Part of a small language model's weights: embeddings untied during training.
Each number is 50 + 10 x the weight over its row's rms, rounded and kept within 0 to 99. Layers, rows and columns count from 0. The size before them is the row's rms in percent of the matrix's.

# layer 19 MLP down (transposed), 384x96, rms 0.0706, rows 306-342, columns 0-95
117:57 52 37 49 42 23 38 50 54 46 44 54 46 47 37 59 61 44 63 52 64 45 27 46 35 50 50 36 46 69 51 51 36 53 49 58 45 29 48 51 48 55 37 46 55 27 46 40 56 54 63 58 59 48 54 61 53 58 58 47 55 47 57 35 47 50 50 13 65 31 45 45 54 49 32 44 57 59 55 44 48 50 52 37 57 54 42 58 44 44 55 32 51 58 44 39
096:53 58 57 64 50 20 62 62 57 46 35 65 58 49 63 57 50 34 61 43 59 46 48 63 44 39 43 51 56 63 54 55 59 36 53 46 34 49 62 57 55 54 57 28 59 35 46 52 54 53 34 38 46 65 44 44 30 54 42 30 55 32 47 45 47 48 46 42 52 40 68 57 37 48 59 56 56 56 55 38 41 46 55 58 28 40 60 50 65 54 53 58 66 47 49 45
102:56 49 46 63 58 70 46 68 48 48 51 46 44 53 63 63 44 39 52 60 58 45 47 58 40 34 32 29 48 65 46 43 46 56 62 63 51 48 40 30 56 46 55 45 60 58 58 53 61 42 54 60 56 42 40 45 56 42 51 49 49 58 39 50 66 28 57 55 36 57 58 68 31 43 42 41 59 46 29 40 55 48 45 38 43 57 43 55 60 38 47 74 48 30 48 53
101:58 59 53 46 69 50 28 51 54 53 40 56 49 58 33 42 58 55 48 39 69 51 42 65 50 46 45 56 35 58 50 42 46 45 57 37 44 52 51 51 48 50 38 45 48 55 52 67 48 65 47 40 59 51 67 45 34 31 47 47 69 61 60 33 48 47 66 80 36 50 58 31 56 60 43 41 33 48 58 36 49 43 49 41 45 38 48 47 50 49 51 46 63 45 39 30
094:52 42 53 52 39 52 44 65 56 48 51 51 48 50 55 39 47 67 73 44 54 52 29 55 39 40 55 52 69 56 76 65 47 23 63 45 57 58 60 56 48 47 56 33 67 56 41 48 52 50 63 48 54 54 53 61 38 48 51 52 22 70 49 59 37 64 60 41 46 42 45 50 40 64 43 42 43 49 51 49 39 36 56 47 54 53 57 66 51 32 51 49 61 49 58 51
094:45 35 55 29 42 31 64 46 50 58 53 49 60 40 59 40 44 47 49 37 38 44 43 44 62 68 43 50 28 59 50 69 40 52 56 42 63 32 42 44 52 54 40 53 42 36 51 48 58 34 53 56 32 38 53 41 50 37 43 56 55 40 52 58 56 50 52 69 65 55 51 53 46 48 60 45 46 64 45 45 53 43 58 58 37 49 32 57 74 40 58 70 63 50 55 62
101:49 59 56 30 57 33 63 43 47 62 57 47 47 52 56 62 52 46 55 51 62 39 49 58 58 51 38 43 46 61 52 44 79 43 56 55 55 44 38 51 44 70 40 59 26 58 56 46 34 61 56 55 68 36 46 26 61 53 69 44 68 54 42 60 52 43 47 35 51 54 50 61 50 48 41 33 55 50 36 35 43 44 42 44 46 63 57 47 52 49 42 51 43 30 49 56
111:51 70 44 43 47 43 28 67 47 53 53 36 51 38 74 50 60 62 62 35 31 29 33 41 48 42 41 38 46 63 60 53 40 38 37 44 42 56 49 49 56 37 63 51 57 38 52 50 49 40 60 49 65 47 64 59 44 44 36 49 55 43 53 36 48 49 60 59 49 53 45 30 66 49 54 61 46 44 48 47 43 50 42 40 36 48 54 51 58 40 48 33 43 51 41 28
089:39 70 59 37 40 42 43 56 52 61 48 48 58 45 39 55 31 42 47 55 55 57 33 53 45 63 45 55 52 55 63 47 61 59 42 59 46 41 40 45 48 66 34 42 83 41 61 63 40 44 45 57 35 50 60 38 63 52 56 46 58 34 54 54 44 50 69 29 64 65 52 39 38 46 58 46 58 39 43 51 51 50 55 31 51 44 46 50 47 46 48 50 38 33 40 38
109:39 62 47 47 40 35 47 60 50 62 40 53 28 56 46 49 59 62 50 64 47 50 54 71 47 47 49 55 36 54 70 44 43 38 52 48 39 39 50 29 48 58 43 52 53 59 62 43 63 45 57 58 63 56 47 58 58 46 49 49 59 60 41 47 40 57 65 39 51 32 56 42 63 40 68 38 66 59 58 28 45 45 53 48 66 40 60 36 54 56 54 65 67 71 47 56
105:57 50 62 71 60 44 49 60 39 43 51 61 61 51 47 43 51 59 42 44 45 35 35 40 35 38 46 48 62 35 53 50 45 58 56 55 48 54 51 41 64 60 61 54 39 55 36 50 38 34 45 47 32 51 50 49 55 54 59 44 40 46 46 48 70 54 40 67 51 48 15 55 49 49 52 45 41 44 54 47 41 52 62 76 49 50 58 44 72 39 62 38 41 67 41 43
107:72 43 57 35 49 46 34 61 53 31 53 56 49 47 46 46 36 42 38 57 58 60 34 47 32 48 47 36 50 44 63 44 33 16 44 50 39 61 42 42 47 46 48 60 61 54 47 45 43 42 67 63 54 43 58 56 61 41 36 44 56 48 64 45 56 50 38 52 80 49 49 38 45 64 46 39 57 50 61 57 45 46 38 49 47 57 42 48 49 70 56 47 58 54 47 53
098:61 56 40 52 55 49 58 42 62 56 69 53 55 43 55 45 50 48 55 48 76 55 35 59 44 49 46 46 43 49 47 40 31 50 33 46 51 65 43 50 62 67 73 35 64 50 54 66 57 64 56 63 65 44 66 57 35 72 49 40 47 52 61 42 41 60 46 77 45 49 38 47 60 47 48 42 42 33 52 59 55 42 58 45 50 52 63 51 49 58 54 37 58 49 48 36
087:46 58 50 34 56 44 31 61 40 44 43 52 56 46 61 58 63 48 64 62 57 56 44 41 46 56 52 51 41 43 60 53 55 29 36 68 60 36 59 73 51 49 40 55 57 44 57 37 51 67 63 49 56 59 46 60 72 53 46 50 49 32 56 49 45 52 43 55 52 26 50 54 38 37 59 40 60 33 50 36 44 59 55 53 62 43 55 43 68 64 54 39 68 36 49 47
105:41 58 37 54 44 35 43 65 52 52 54 65 67 52 30 59 43 57 53 45 54 34 42 48 51 45 56 43 33 40 34 49 49 42 43 60 52 54 52 44 49 48 58 51 46 35 39 32 45 50 44 53 57 31 31 80 57 66 57 41 70 55 62 44 57 57 57 55 52 44 61 30 65 43 51 51 42 60 64 41 46 55 50 50 49 46 54 47 52 55 51 44 57 40 18 49
097:60 48 48 65 45 60 49 50 42 48 49 39 35 61 43 45 34 48 55 42 41 70 57 62 49 32 47 63 58 60 41 57 63 69 51 39 57 34 63 39 37 39 52 41 52 57 67 47 45 47 43 43 50 66 45 52 41 51 48 36 57 38 61 52 42 44 44 36 62 20 60 57 62 54 56 53 31 54 54 36 57 59 36 46 64 55 33 47 49 61 49 38 50 55 35 45
106:58 44 52 62 33 65 31 45 36 49 47 48 23 45 46 48 59 51 54 35 55 49 62 71 57 43 64 56 51 57 42 45 54 48 51 43 30 56 59 43 57 54 54 55 48 49 41 30 36 36 63 29 63 53 56 48 43 53 57 42 56 73 73 37 50 53 34 46 51 47 43 39 48 49 55 51 44 38 61 45 33 57 47 53 49 37 58 53 51 44 32 55 58 64 47 40
111:55 54 46 35 38 78 54 50 58 74 77 42 48 49 35 47 70 58 61 47 42 53 49 59 41 58 32 49 34 45 43 44 40 40 37 40 52 41 36 52 65 60 54 51 58 28 47 45 38 50 61 50 33 54 52 54 39 46 45 51 34 62 50 48 58 46 42 33 57 57 38 48 45 56 72 46 63 50 40 60 36 49 40 46 48 42 61 49 52 47 46 57 41 57 51 46
105:58 55 36 51 61 46 50 51 48 64 51 46 49 59 44 39 36 68 37 48 72 52 61 43 44 32 46 54 63 40 35 66 29 58 54 54 57 44 46 49 25 58 43 45 53 39 65 46 45 52 49 48 61 33 56 64 50 47 56 48 42 30 47 56 47 44 54 59 37 43 35 60 50 38 52 31 41 36 35 46 59 54 46 36 58 61 44 53 68 53 56 66 45 47 69 50
105:40 55 46 54 39 28 49 58 56 39 48 42 51 46 48 68 48 38 34 46 43 47 58 44 47 75 51 58 61 47 53 39 34 41 51 39 39 56 53 48 48 49 44 38 65 34 57 52 65 37 51 40 46 45 50 45 47 67 40 48 35 35 54 55 64 48 46 50 61 60 43 29 53 62 62 43 33 40 48 37 33 33 58 30 48 43 66 31 49 55 45 52 53 59 42 58
098:51 37 47 33 45 61 46 36 50 35 57 58 40 49 51 45 57 44 53 47 72 51 39 36 64 48 53 53 53 51 57 46 36 38 46 25 49 48 31 41 56 29 49 50 55 31 67 32 51 44 77 57 51 48 51 48 64 59 45 48 58 56 48 41 48 50 57 55 62 55 56 44 45 53 59 29 56 32 47 47 69 55 52 58 47 42 63 38 55 35 38 40 50 37 51 63
103:59 52 52 53 63 51 60 62 50 54 30 46 48 36 60 39 53 43 40 57 42 59 65 47 46 53 45 60 48 25 65 57 51 52 44 65 40 52 54 52 59 41 65 42 54 61 23 58 57 70 58 43 53 64 53 43 46 58 49 49 56 50 49 43 50 43 69 56 35 64 55 34 53 38 47 32 56 38 35 48 40 34 54 52 33 60 35 39 51 52 50 63 49 33 59 63
100:51 54 59 45 56 42 35 66 36 42 55 35 48 57 62 45 40 48 55 45 48 27 41 59 58 54 34 62 60 51 62 44 37 38 45 45 53 50 50 43 72 59 60 55 47 43 55 59 57 40 63 56 48 37 41 19 46 48 51 36 50 39 58 45 49 50 44 40 58 57 39 44 67 44 71 54 50 39 57 47 35 52 65 46 43 30 71 40 49 53 61 48 51 44 45 35
100:50 43 43 55 50 55 50 47 38 53 47 57 45 62 44 51 35 57 64 53 40 34 42 46 43 35 46 49 29 42 44 49 39 54 64 52 49 50 71 57 42 64 39 46 28 46 49 51 59 34 37 39 36 51 39 54 53 44 57 61 52 43 47 29 50 53 49 42 37 71 54 52 65 57 41 50 32 42 54 49 64 45 41 60 63 78 43 35 44 35 60 62 46 57 39 46
100:40 42 47 43 53 51 54 40 55 49 42 46 55 52 55 56 30 50 60 48 39 61 42 42 57 65 35 50 41 47 57 57 72 43 57 54 68 44 54 50 60 43 32 36 50 36 43 16 48 43 52 50 51 42 57 62 47 51 51 36 43 39 53 47 31 68 61 61 59 43 51 52 57 39 46 36 42 62 56 40 52 36 62 44 53 33 40 51 54 73 34 43 56 55 57 64
100:54 53 53 47 54 47 55 62 46 36 51 61 53 50 52 48 36 47 44 31 47 70 36 56 68 49 56 45 63 52 44 50 34 16 54 57 40 55 34 43 67 45 51 35 57 28 50 41 54 43 51 64 57 57 47 36 48 49 23 43 41 61 50 42 40 35 64 30 59 55 43 46 53 47 37 63 52 54 64 60 44 54 53 60 62 32 50 50 45 52 41 49 48 48 52 49
097:50 51 75 37 34 37 54 73 64 51 36 38 50 50 67 58 60 58 31 63 47 61 54 57 61 57 58 59 55 41 58 62 39 41 57 55 63 42 44 39 49 45 49 39 43 37 53 62 41 50 46 60 41 59 49 53 49 58 44 41 56 52 50 50 53 41 61 45 38 41 47 52 20 54 58 59 57 50 50 54 56 42 66 48 53 58 49 63 64 45 26 64 47 65 62 56
102:46 61 43 54 52 24 33 48 44 36 49 34 44 40 48 66 62 54 40 49 51 59 42 37 53 50 41 54 38 57 48 57 20 43 44 43 36 54 51 31 56 54 50 46 52 35 62 66 51 53 51 54 52 47 62 44 36 66 39 42 48 61 46 35 52 59 63 58 44 39 41 38 54 55 56 57 50 65 66 36 51 36 67 68 51 49 49 54 47 33 49 47 49 37 66 58
120:45 55 22 54 48 71 50 52 49 30 69 50 52 59 43 57 58 45 55 48 43 30 55 61 54 43 41 43 51 49 53 58 66 58 61 45 64 49 50 68 58 51 53 55 45 63 52 43 56 45 41 61 41 37 50 39 61 36 48 55 62 49 45 58 68 29 46 61 51 41 39 36 60 49 52 63 48 44 28 59 42 48 26 48 61 64 54 38 38 63 41 46 59 53 47 49
100:44 46 58 45 52 40 40 52 62 42 56 62 49 48 46 39 35 53 44 40 67 44 49 51 56 50 40 57 42 65 55 45 60 48 49 61 33 47 49 54 52 55 42 73 49 38 42 54 41 53 53 40 79 45 45 41 51 66 63 55 45 34 54 65 49 48 49 53 50 47 27 36 55 61 48 57 38 47 39 60 40 60 52 28 68 45 55 38 70 49 47 44 54 45 27 71
097:54 39 44 55 53 34 50 45 42 70 48 43 45 63 63 54 48 47 46 52 51 42 29 61 46 45 36 53 56 58 30 49 31 36 41 46 49 51 74 39 37 49 48 29 59 54 49 43 47 45 50 54 66 42 53 47 54 44 40 59 48 56 53 71 52 29 41 28 42 53 51 42 33 41 43 36 47 49 55 36 45 58 41 61 52 60 47 58 66 41 28 53 48 37 51 49
099:39 61 39 56 52 48 38 60 51 59 48 67 52 45 59 45 51 58 36 58 48 42 50 48 43 51 46 37 61 68 50 56 33 55 46 46 69 52 68 43 40 43 44 42 34 46 32 45 64 44 48 46 70 36 42 59 48 46 42 29 31 44 43 61 74 28 34 47 48 41 61 49 50 42 43 60 57 48 47 40 49 35 30 46 46 48 54 56 63 48 59 34 49 42 56 46
109:49 50 28 57 60 73 47 53 61 50 50 66 61 55 47 51 44 49 46 45 42 35 38 50 52 59 54 34 47 51 47 42 45 45 70 39 49 47 63 38 58 42 26 52 42 46 56 39 73 38 41 62 53 25 66 54 38 44 56 49 48 49 51 43 58 51 48 41 55 54 48 51 57 59 64 56 34 48 59 57 45 69 55 52 75 36 53 38 48 48 34 39 66 44 54 49
101:63 31 45 54 43 42 54 66 45 61 48 61 41 73 52 49 51 61 46 60 63 37 22 51 52 59 57 52 58 44 35 39 54 49 54 50 63 50 57 40 35 41 30 40 63 33 44 50 70 52 55 42 62 56 44 46 30 68 51 49 46 40 46 70 45 37 63 45 45 38 55 50 54 51 55 49 50 46 41 56 32 58 56 43 46 53 46 41 59 44 52 62 45 40 44 68
094:61 47 57 39 64 40 35 68 60 51 53 69 47 64 60 68 62 50 59 52 62 48 52 50 52 61 51 41 52 59 53 43 30 40 42 30 41 63 47 63 47 38 48 47 59 47 44 39 44 53 63 45 62 39 53 52 66 47 30 52 33 42 64 57 54 51 37 41 38 37 36 50 64 51 43 51 45 37 38 42 35 50 47 54 49 49 50 52 76 46 48 48 54 34 36 37
094:56 54 43 39 47 33 29 57 65 37 37 44 42 47 64 44 46 49 44 38 71 38 37 50 33 57 55 43 56 47 47 66 52 56 28 54 51 58 54 49 56 45 54 29 56 38 62 52 68 55 49 37 51 56 63 50 51 51 70 53 50 50 44 46 39 45 37 51 65 65 41 51 57 58 52 42 40 39 62 34 69 60 63 54 50 46 57 47 71 57 53 43 39 33 56 52
105:54 51 43 37 49 59 49 56 66 33 55 63 50 54 42 62 42 49 53 59 50 45 41 55 41 52 48 59 51 42 36 56 53 72 51 41 51 49 56 46 59 40 45 63 53 38 50 38 50 55 37 45 55 50 52 50 58 66 58 73 52 57 58 49 44 55 70 66 61 54 54 60 63 42 45 49 36 57 57 62 54 41 33 50 19 54 52 45 46 79 38 44 34 64 42 68
# layer 19 MLP up, 384x96, rms 0.0705, rows 307-342, columns 0-95
096:42 69 46 66 48 35 48 49 51 19 21 36 47 41 61 64 46 46 47 56 45 46 33 66 56 37 54 59 65 57 68 75 45 43 59 43 63 48 50 49 53 55 33 49 59 52 56 44 41 57 44 38 42 45 46 43 35 50 36 47 41 43 53 35 62 44 47 45 32 43 48 60 49 42 34 52 56 59 38 43 53 60 48 52 55 54 53 51 55 62 53 43 61 43 55 57
102:56 50 57 51 74 37 52 40 54 46 50 54 48 26 36 60 46 41 46 44 30 62 55 58 47 52 39 36 48 74 47 36 47 47 43 60 56 35 48 33 56 35 49 52 61 55 44 49 59 55 47 62 46 37 62 58 46 33 59 59 45 50 67 63 43 39 61 44 46 47 61 36 33 57 54 54 63 61 57 58 46 42 63 50 38 57 29 63 48 48 47 61 51 64 59 39
094:37 49 60 51 47 56 71 40 63 70 29 38 52 58 37 50 60 51 49 47 55 52 37 46 43 51 51 54 63 50 53 45 53 45 36 48 52 67 35 48 58 36 63 54 43 30 55 61 54 65 56 30 58 48 46 52 49 36 58 47 62 48 60 49 50 52 65 50 29 46 41 62 51 73 37 49 38 47 56 59 28 57 74 62 54 54 47 50 54 47 62 39 58 45 38 51
094:51 53 46 40 35 44 58 53 62 43 61 30 51 61 61 53 39 59 42 31 54 64 26 60 47 40 34 43 51 46 61 46 44 54 46 50 36 41 59 54 45 55 47 36 54 49 51 37 57 54 50 50 64 83 56 71 60 25 37 39 51 50 55 43 60 58 61 51 56 28 53 47 45 41 45 51 36 51 53 64 52 53 57 64 51 44 50 43 45 56 58 57 50 48 64 60
099:53 38 54 49 38 54 64 65 48 35 46 47 64 44 48 41 42 63 46 55 30 24 45 64 51 37 42 53 52 60 54 60 48 27 61 30 33 43 54 43 53 42 46 40 63 53 55 58 53 50 65 56 49 50 38 50 71 50 44 36 38 38 52 54 51 36 54 60 44 49 37 68 50 52 54 49 50 52 57 55 35 43 57 49 51 76 47 74 56 53 50 59 58 47 64 56
101:36 53 54 41 50 44 43 51 40 58 43 32 43 45 36 38 54 48 38 46 45 40 59 65 55 48 56 48 52 63 48 52 54 49 35 42 52 28 57 41 23 51 52 43 51 46 49 53 47 36 55 59 44 51 51 68 54 58 34 47 66 37 60 57 60 38 47 50 40 61 49 40 40 40 55 43 69 55 42 62 61 47 34 53 68 66 45 58 44 73 64 40 53 31 67 60
104:60 55 64 46 70 53 49 56 50 54 47 41 58 38 54 35 50 41 53 56 20 39 47 44 47 34 32 43 39 56 52 45 62 51 44 66 49 63 59 55 65 47 61 40 42 32 64 54 38 48 39 56 67 49 46 41 58 47 48 44 55 39 57 72 42 33 52 39 54 55 48 39 54 41 42 54 57 31 48 44 56 49 62 55 45 44 32 50 49 31 44 25 48 42 57 55
090:68 52 44 67 39 48 59 45 57 62 51 40 51 49 44 53 46 36 71 62 50 60 55 48 47 53 50 35 54 45 56 75 40 59 45 50 45 57 62 59 63 44 41 51 45 57 43 34 49 55 43 42 32 58 57 62 58 48 54 42 43 66 40 44 22 58 49 46 34 63 63 58 65 44 51 62 62 36 45 52 52 58 61 48 45 60 52 33 48 77 61 44 56 43 40 44
104:46 48 49 43 62 60 45 71 56 49 54 42 29 56 52 40 52 48 68 65 61 46 47 48 62 33 32 44 50 51 65 54 41 60 61 45 52 64 42 55 61 43 34 58 50 63 44 36 49 47 65 53 58 69 47 44 54 41 55 61 33 57 52 55 28 53 68 68 31 36 57 40 54 41 50 49 61 39 49 56 47 60 57 34 51 38 40 43 38 67 59 46 51 43 48 46
111:36 54 55 32 66 55 36 41 53 56 76 31 50 57 50 44 68 44 57 52 59 49 48 65 65 43 41 44 41 41 44 66 57 59 45 36 59 54 50 49 58 51 37 34 44 38 55 35 55 79 48 46 41 48 58 55 60 39 45 46 41 40 58 59 55 40 54 62 51 49 42 52 57 58 32 49 45 43 47 65 58 43 43 46 67 63 41 60 35 64 56 54 40 47 42 38
100:58 49 51 47 65 35 55 58 70 52 59 42 68 52 36 48 58 51 52 41 46 55 27 46 45 62 41 38 46 54 37 65 57 49 49 49 34 61 57 41 52 36 75 54 42 71 56 43 42 59 32 50 43 56 56 49 57 45 40 29 39 38 44 49 54 41 60 53 61 50 62 54 56 28 66 54 31 43 63 45 47 43 43 52 54 56 54 66 54 58 54 48 47 29 50 52
100:76 43 52 36 36 51 61 60 69 43 51 52 69 44 58 54 62 45 52 46 47 58 32 72 47 50 45 64 54 37 58 64 33 55 33 52 43 45 55 53 59 52 60 43 66 39 48 47 42 71 53 49 51 48 68 48 46 61 46 52 36 58 49 50 31 52 44 43 39 48 56 53 56 51 42 52 43 24 60 65 51 46 54 56 66 53 52 44 57 70 47 62 58 57 50 36
088:46 39 50 39 38 27 48 41 57 35 43 49 57 60 48 42 51 62 68 59 72 53 38 40 47 62 51 51 58 43 66 60 60 41 31 58 59 43 62 62 61 45 46 62 39 56 50 65 55 64 35 56 42 61 37 50 79 73 61 47 52 50 47 69 66 39 56 57 50 45 58 46 39 40 50 54 44 56 52 56 41 49 44 46 42 39 53 58 54 49 48 58 64 45 53 57
108:45 26 50 45 68 53 37 48 59 56 32 51 52 45 51 48 62 50 64 61 41 53 27 40 67 37 55 47 48 44 57 51 55 53 41 48 49 47 50 64 28 48 51 43 44 58 50 23 53 53 57 35 53 66 72 45 48 38 44 54 57 48 38 65 62 51 67 48 32 52 63 40 51 42 46 44 42 59 48 48 54 47 55 32 39 63 49 46 34 55 70 47 51 38 44 56
101:75 44 68 47 48 29 48 45 58 62 54 58 46 58 42 52 37 63 56 47 49 50 37 59 43 52 40 48 59 46 55 41 54 60 41 50 51 54 37 47 31 42 47 42 46 50 61 43 62 47 57 57 46 52 34 39 28 74 48 32 47 36 61 47 40 32 39 43 44 43 63 66 57 40 37 47 44 38 51 39 54 63 65 54 32 53 48 40 39 57 41 44 49 51 49 29
113:60 44 53 53 53 26 36 68 43 58 37 35 41 48 49 51 37 40 60 49 57 59 56 50 49 43 50 56 46 59 37 46 63 31 36 39 48 55 57 35 47 33 46 50 40 53 27 46 42 52 58 45 56 57 56 26 57 53 65 50 53 57 50 50 59 36 47 36 40 34 48 36 47 43 38 55 49 46 53 35 45 68 41 47 44 49 27 48 34 60 38 50 41 55 54 30
110:59 39 43 51 34 63 54 35 51 41 59 42 38 51 39 50 44 50 51 64 36 71 46 47 70 34 32 48 30 60 62 71 49 47 49 48 48 43 42 41 56 45 54 32 49 40 58 52 30 51 50 58 38 63 45 59 38 56 50 55 40 53 29 49 44 54 39 43 39 45 44 47 39 47 44 58 78 54 43 54 66 58 49 39 31 50 56 52 44 59 56 45 43 57 62 44
108:42 37 58 60 48 62 35 44 40 53 51 61 47 38 48 59 52 45 57 51 45 65 49 43 69 27 56 57 65 47 61 67 41 62 40 47 36 55 34 34 30 39 39 56 62 49 67 48 50 57 45 53 48 51 60 57 45 41 57 54 37 37 36 58 46 63 56 45 53 51 64 41 48 51 44 49 54 26 40 45 48 42 32 50 43 62 48 64 37 46 41 37 56 63 70 49
101:64 55 59 62 53 43 51 70 53 40 40 55 43 61 45 63 54 54 75 39 64 40 57 65 36 56 58 31 57 70 42 42 59 68 25 39 48 55 49 54 44 35 56 50 39 55 56 40 39 56 45 54 65 51 54 44 53 64 32 69 45 44 54 55 47 63 51 51 45 45 44 60 44 51 44 63 43 52 67 42 47 46 51 64 41 56 37 38 44 43 43 62 43 50 37 59
105:60 68 56 39 38 41 50 43 45 63 60 56 65 64 44 45 50 51 51 47 56 47 31 42 54 44 48 53 47 69 54 34 51 57 41 34 34 51 33 54 46 40 71 57 67 22 53 39 63 48 51 37 57 60 52 48 55 44 46 71 62 40 33 55 40 60 42 70 58 56 52 42 53 46 55 36 64 41 37 59 63 47 57 43 45 62 58 55 42 48 43 46 59 44 58 50
106:60 74 37 58 58 45 37 48 43 42 32 52 56 43 54 49 31 42 59 42 43 54 59 46 39 32 31 52 36 62 54 41 41 47 55 35 41 26 58 41 59 49 51 45 56 58 37 33 53 60 33 39 53 42 46 44 41 54 44 56 60 47 58 43 43 61 70 53 48 59 56 43 32 58 54 29 59 38 40 44 50 52 38 39 40 61 44 52 48 69 53 41 55 44 59 59
100:51 54 74 30 48 41 47 45 47 42 37 46 62 45 41 46 43 48 48 59 51 37 56 52 64 42 51 39 43 60 48 58 44 47 56 27 62 45 36 50 35 57 35 30 81 61 49 65 58 45 54 49 42 32 50 33 46 49 36 52 44 51 38 52 38 57 55 50 55 38 59 41 62 63 28 45 60 48 28 51 60 41 53 56 57 44 51 44 49 60 58 53 59 41 50 55
098:64 71 66 65 67 34 46 34 52 49 58 36 66 48 28 47 48 55 44 46 49 53 57 41 44 48 55 65 40 46 50 52 37 57 35 31 56 42 46 50 68 43 52 46 33 61 47 66 47 49 48 47 59 43 54 57 70 61 41 60 61 49 40 56 61 62 66 39 44 58 54 61 57 56 45 54 38 35 52 51 68 49 57 49 28 56 47 47 29 44 49 52 43 55 56 53
099:53 53 51 41 50 50 46 55 68 68 46 62 50 59 44 56 41 39 61 63 38 64 16 42 47 57 53 42 47 55 54 61 63 55 37 53 33 48 53 48 59 41 72 39 47 45 50 51 66 52 51 57 42 72 45 53 37 49 49 58 41 38 61 54 38 43 65 40 48 63 66 62 49 44 52 45 49 38 51 47 65 69 61 55 61 37 58 43 46 61 69 43 51 61 49 53
090:47 46 70 45 38 44 49 37 56 28 56 47 50 40 50 47 60 41 50 47 49 66 45 47 66 60 53 42 53 49 47 45 41 45 40 59 43 66 34 50 56 52 40 55 48 56 43 57 49 41 54 56 65 57 53 52 49 51 11 61 61 43 40 62 36 58 54 40 49 63 49 50 54 49 43 33 65 56 70 57 71 64 70 55 52 37 47 45 35 59 53 54 40 37 60 51
091:70 45 61 44 45 44 41 56 64 60 21 41 55 33 60 35 44 44 23 45 52 45 38 53 57 47 45 57 51 38 43 69 56 46 56 22 52 33 60 52 42 34 37 46 54 53 46 64 48 47 64 49 43 55 40 53 53 47 58 62 56 50 49 56 56 46 42 52 52 48 55 41 44 48 49 54 44 48 62 62 45 46 64 43 64 54 68 57 43 46 53 62 30 55 52 28
094:55 65 62 37 44 42 52 51 46 36 54 48 62 40 62 41 57 55 59 59 47 41 58 38 56 47 52 63 43 50 45 55 41 36 51 53 53 49 31 47 41 54 45 51 68 35 45 54 47 73 72 34 40 41 75 36 47 53 49 49 34 40 29 48 49 54 35 35 38 56 35 54 46 56 48 60 65 54 40 63 52 60 57 60 45 61 61 66 33 39 44 48 43 48 52 44
109:61 59 65 45 39 55 31 40 73 39 59 48 53 54 40 66 52 21 52 25 52 40 69 35 51 52 49 35 39 50 57 58 34 50 37 53 49 41 50 56 62 29 54 62 50 40 53 49 46 64 52 46 30 48 65 60 43 64 55 57 54 45 49 42 48 57 63 58 61 62 63 61 39 48 44 48 35 43 58 56 41 43 38 53 58 40 46 50 47 59 57 51 48 42 49 44
108:38 46 48 47 44 41 31 33 46 43 48 52 47 38 24 45 52 39 46 56 46 61 64 59 36 56 43 32 58 80 49 66 46 57 49 49 42 40 38 45 55 44 58 52 53 48 45 56 58 63 43 57 43 46 62 69 67 43 44 68 51 38 58 56 38 41 62 67 46 52 64 44 48 50 48 43 45 45 53 55 74 40 41 47 49 57 51 39 39 45 58 36 61 49 48 67
090:46 55 56 64 50 23 56 70 55 42 23 28 47 36 42 46 58 59 39 48 42 37 50 52 46 39 43 55 61 44 54 34 71 70 49 49 59 39 66 40 33 41 40 40 52 47 58 53 46 51 45 37 45 55 52 45 59 50 42 51 53 50 35 50 49 51 37 67 54 47 51 46 31 48 44 57 63 54 50 59 50 45 47 64 45 70 42 62 56 48 53 57 43 53 70 49
098:55 61 47 68 61 29 39 61 60 73 40 56 50 49 39 42 33 51 34 64 42 53 51 63 33 48 45 44 58 54 60 58 48 45 51 35 56 69 64 38 54 46 55 42 36 56 53 66 63 52 49 44 50 46 63 57 30 49 62 50 37 45 59 53 63 54 39 56 64 53 49 57 50 47 46 45 71 46 51 53 54 32 52 49 37 48 37 43 51 64 64 55 34 48 60 34
106:38 67 59 50 38 48 59 50 48 60 45 63 55 42 46 44 46 39 40 46 66 57 51 49 45 59 55 44 38 43 68 51 75 58 39 42 43 58 41 48 52 47 61 45 56 44 54 65 33 53 47 53 64 31 40 46 40 52 43 47 70 46 46 38 45 57 57 64 44 43 52 41 53 70 39 36 81 40 49 45 43 56 57 56 46 40 39 58 38 42 60 29 58 45 55 36
102:46 50 53 45 60 34 44 35 44 67 46 48 41 39 41 46 66 51 36 47 73 40 57 39 43 52 46 52 48 62 53 44 40 50 50 48 51 34 43 58 60 45 48 44 57 51 50 48 35 50 38 40 41 58 54 58 41 67 41 46 54 37 59 69 42 42 41 56 43 36 47 63 40 33 49 46 59 33 53 50 66 42 55 74 30 58 57 37 45 71 34 58 53 43 67 63
099:55 49 46 45 55 45 43 46 48 32 32 51 59 64 47 46 59 46 50 63 54 64 38 48 45 42 53 39 55 44 51 55 73 49 60 56 42 60 53 49 65 44 61 59 40 47 44 46 35 64 56 55 45 49 47 73 64 53 42 40 50 39 47 66 70 58 79 28 38 34 71 64 57 52 37 58 56 42 39 54 53 61 63 56 53 54 53 45 67 55 54 51 47 41 54 60
094:41 40 54 36 52 54 48 64 54 45 56 45 58 42 61 57 48 31 34 55 36 51 47 51 42 41 42 70 45 46 53 48 48 38 52 50 41 40 60 36 65 44 64 73 54 40 21 57 49 72 54 44 48 41 31 59 66 40 40 52 46 53 53 61 43 45 46 63 38 49 54 59 55 33 50 65 43 34 51 61 69 63 49 58 59 58 47 42 54 46 62 47 58 41 43 41
106:59 54 55 48 48 55 64 65 54 66 45 56 66 40 43 35 33 61 54 38 42 40 37 48 44 44 48 68 49 44 48 45 61 41 51 58 46 52 45 42 41 38 56 50 78 53 51 40 19 49 59 52 67 48 38 45 53 47 46 54 63 51 51 46 74 59 84 48 47 63 61 58 51 57 39 48 49 54 51 52 65 55 33 61 44 51 40 59 43 48 55 58 50 53 46 48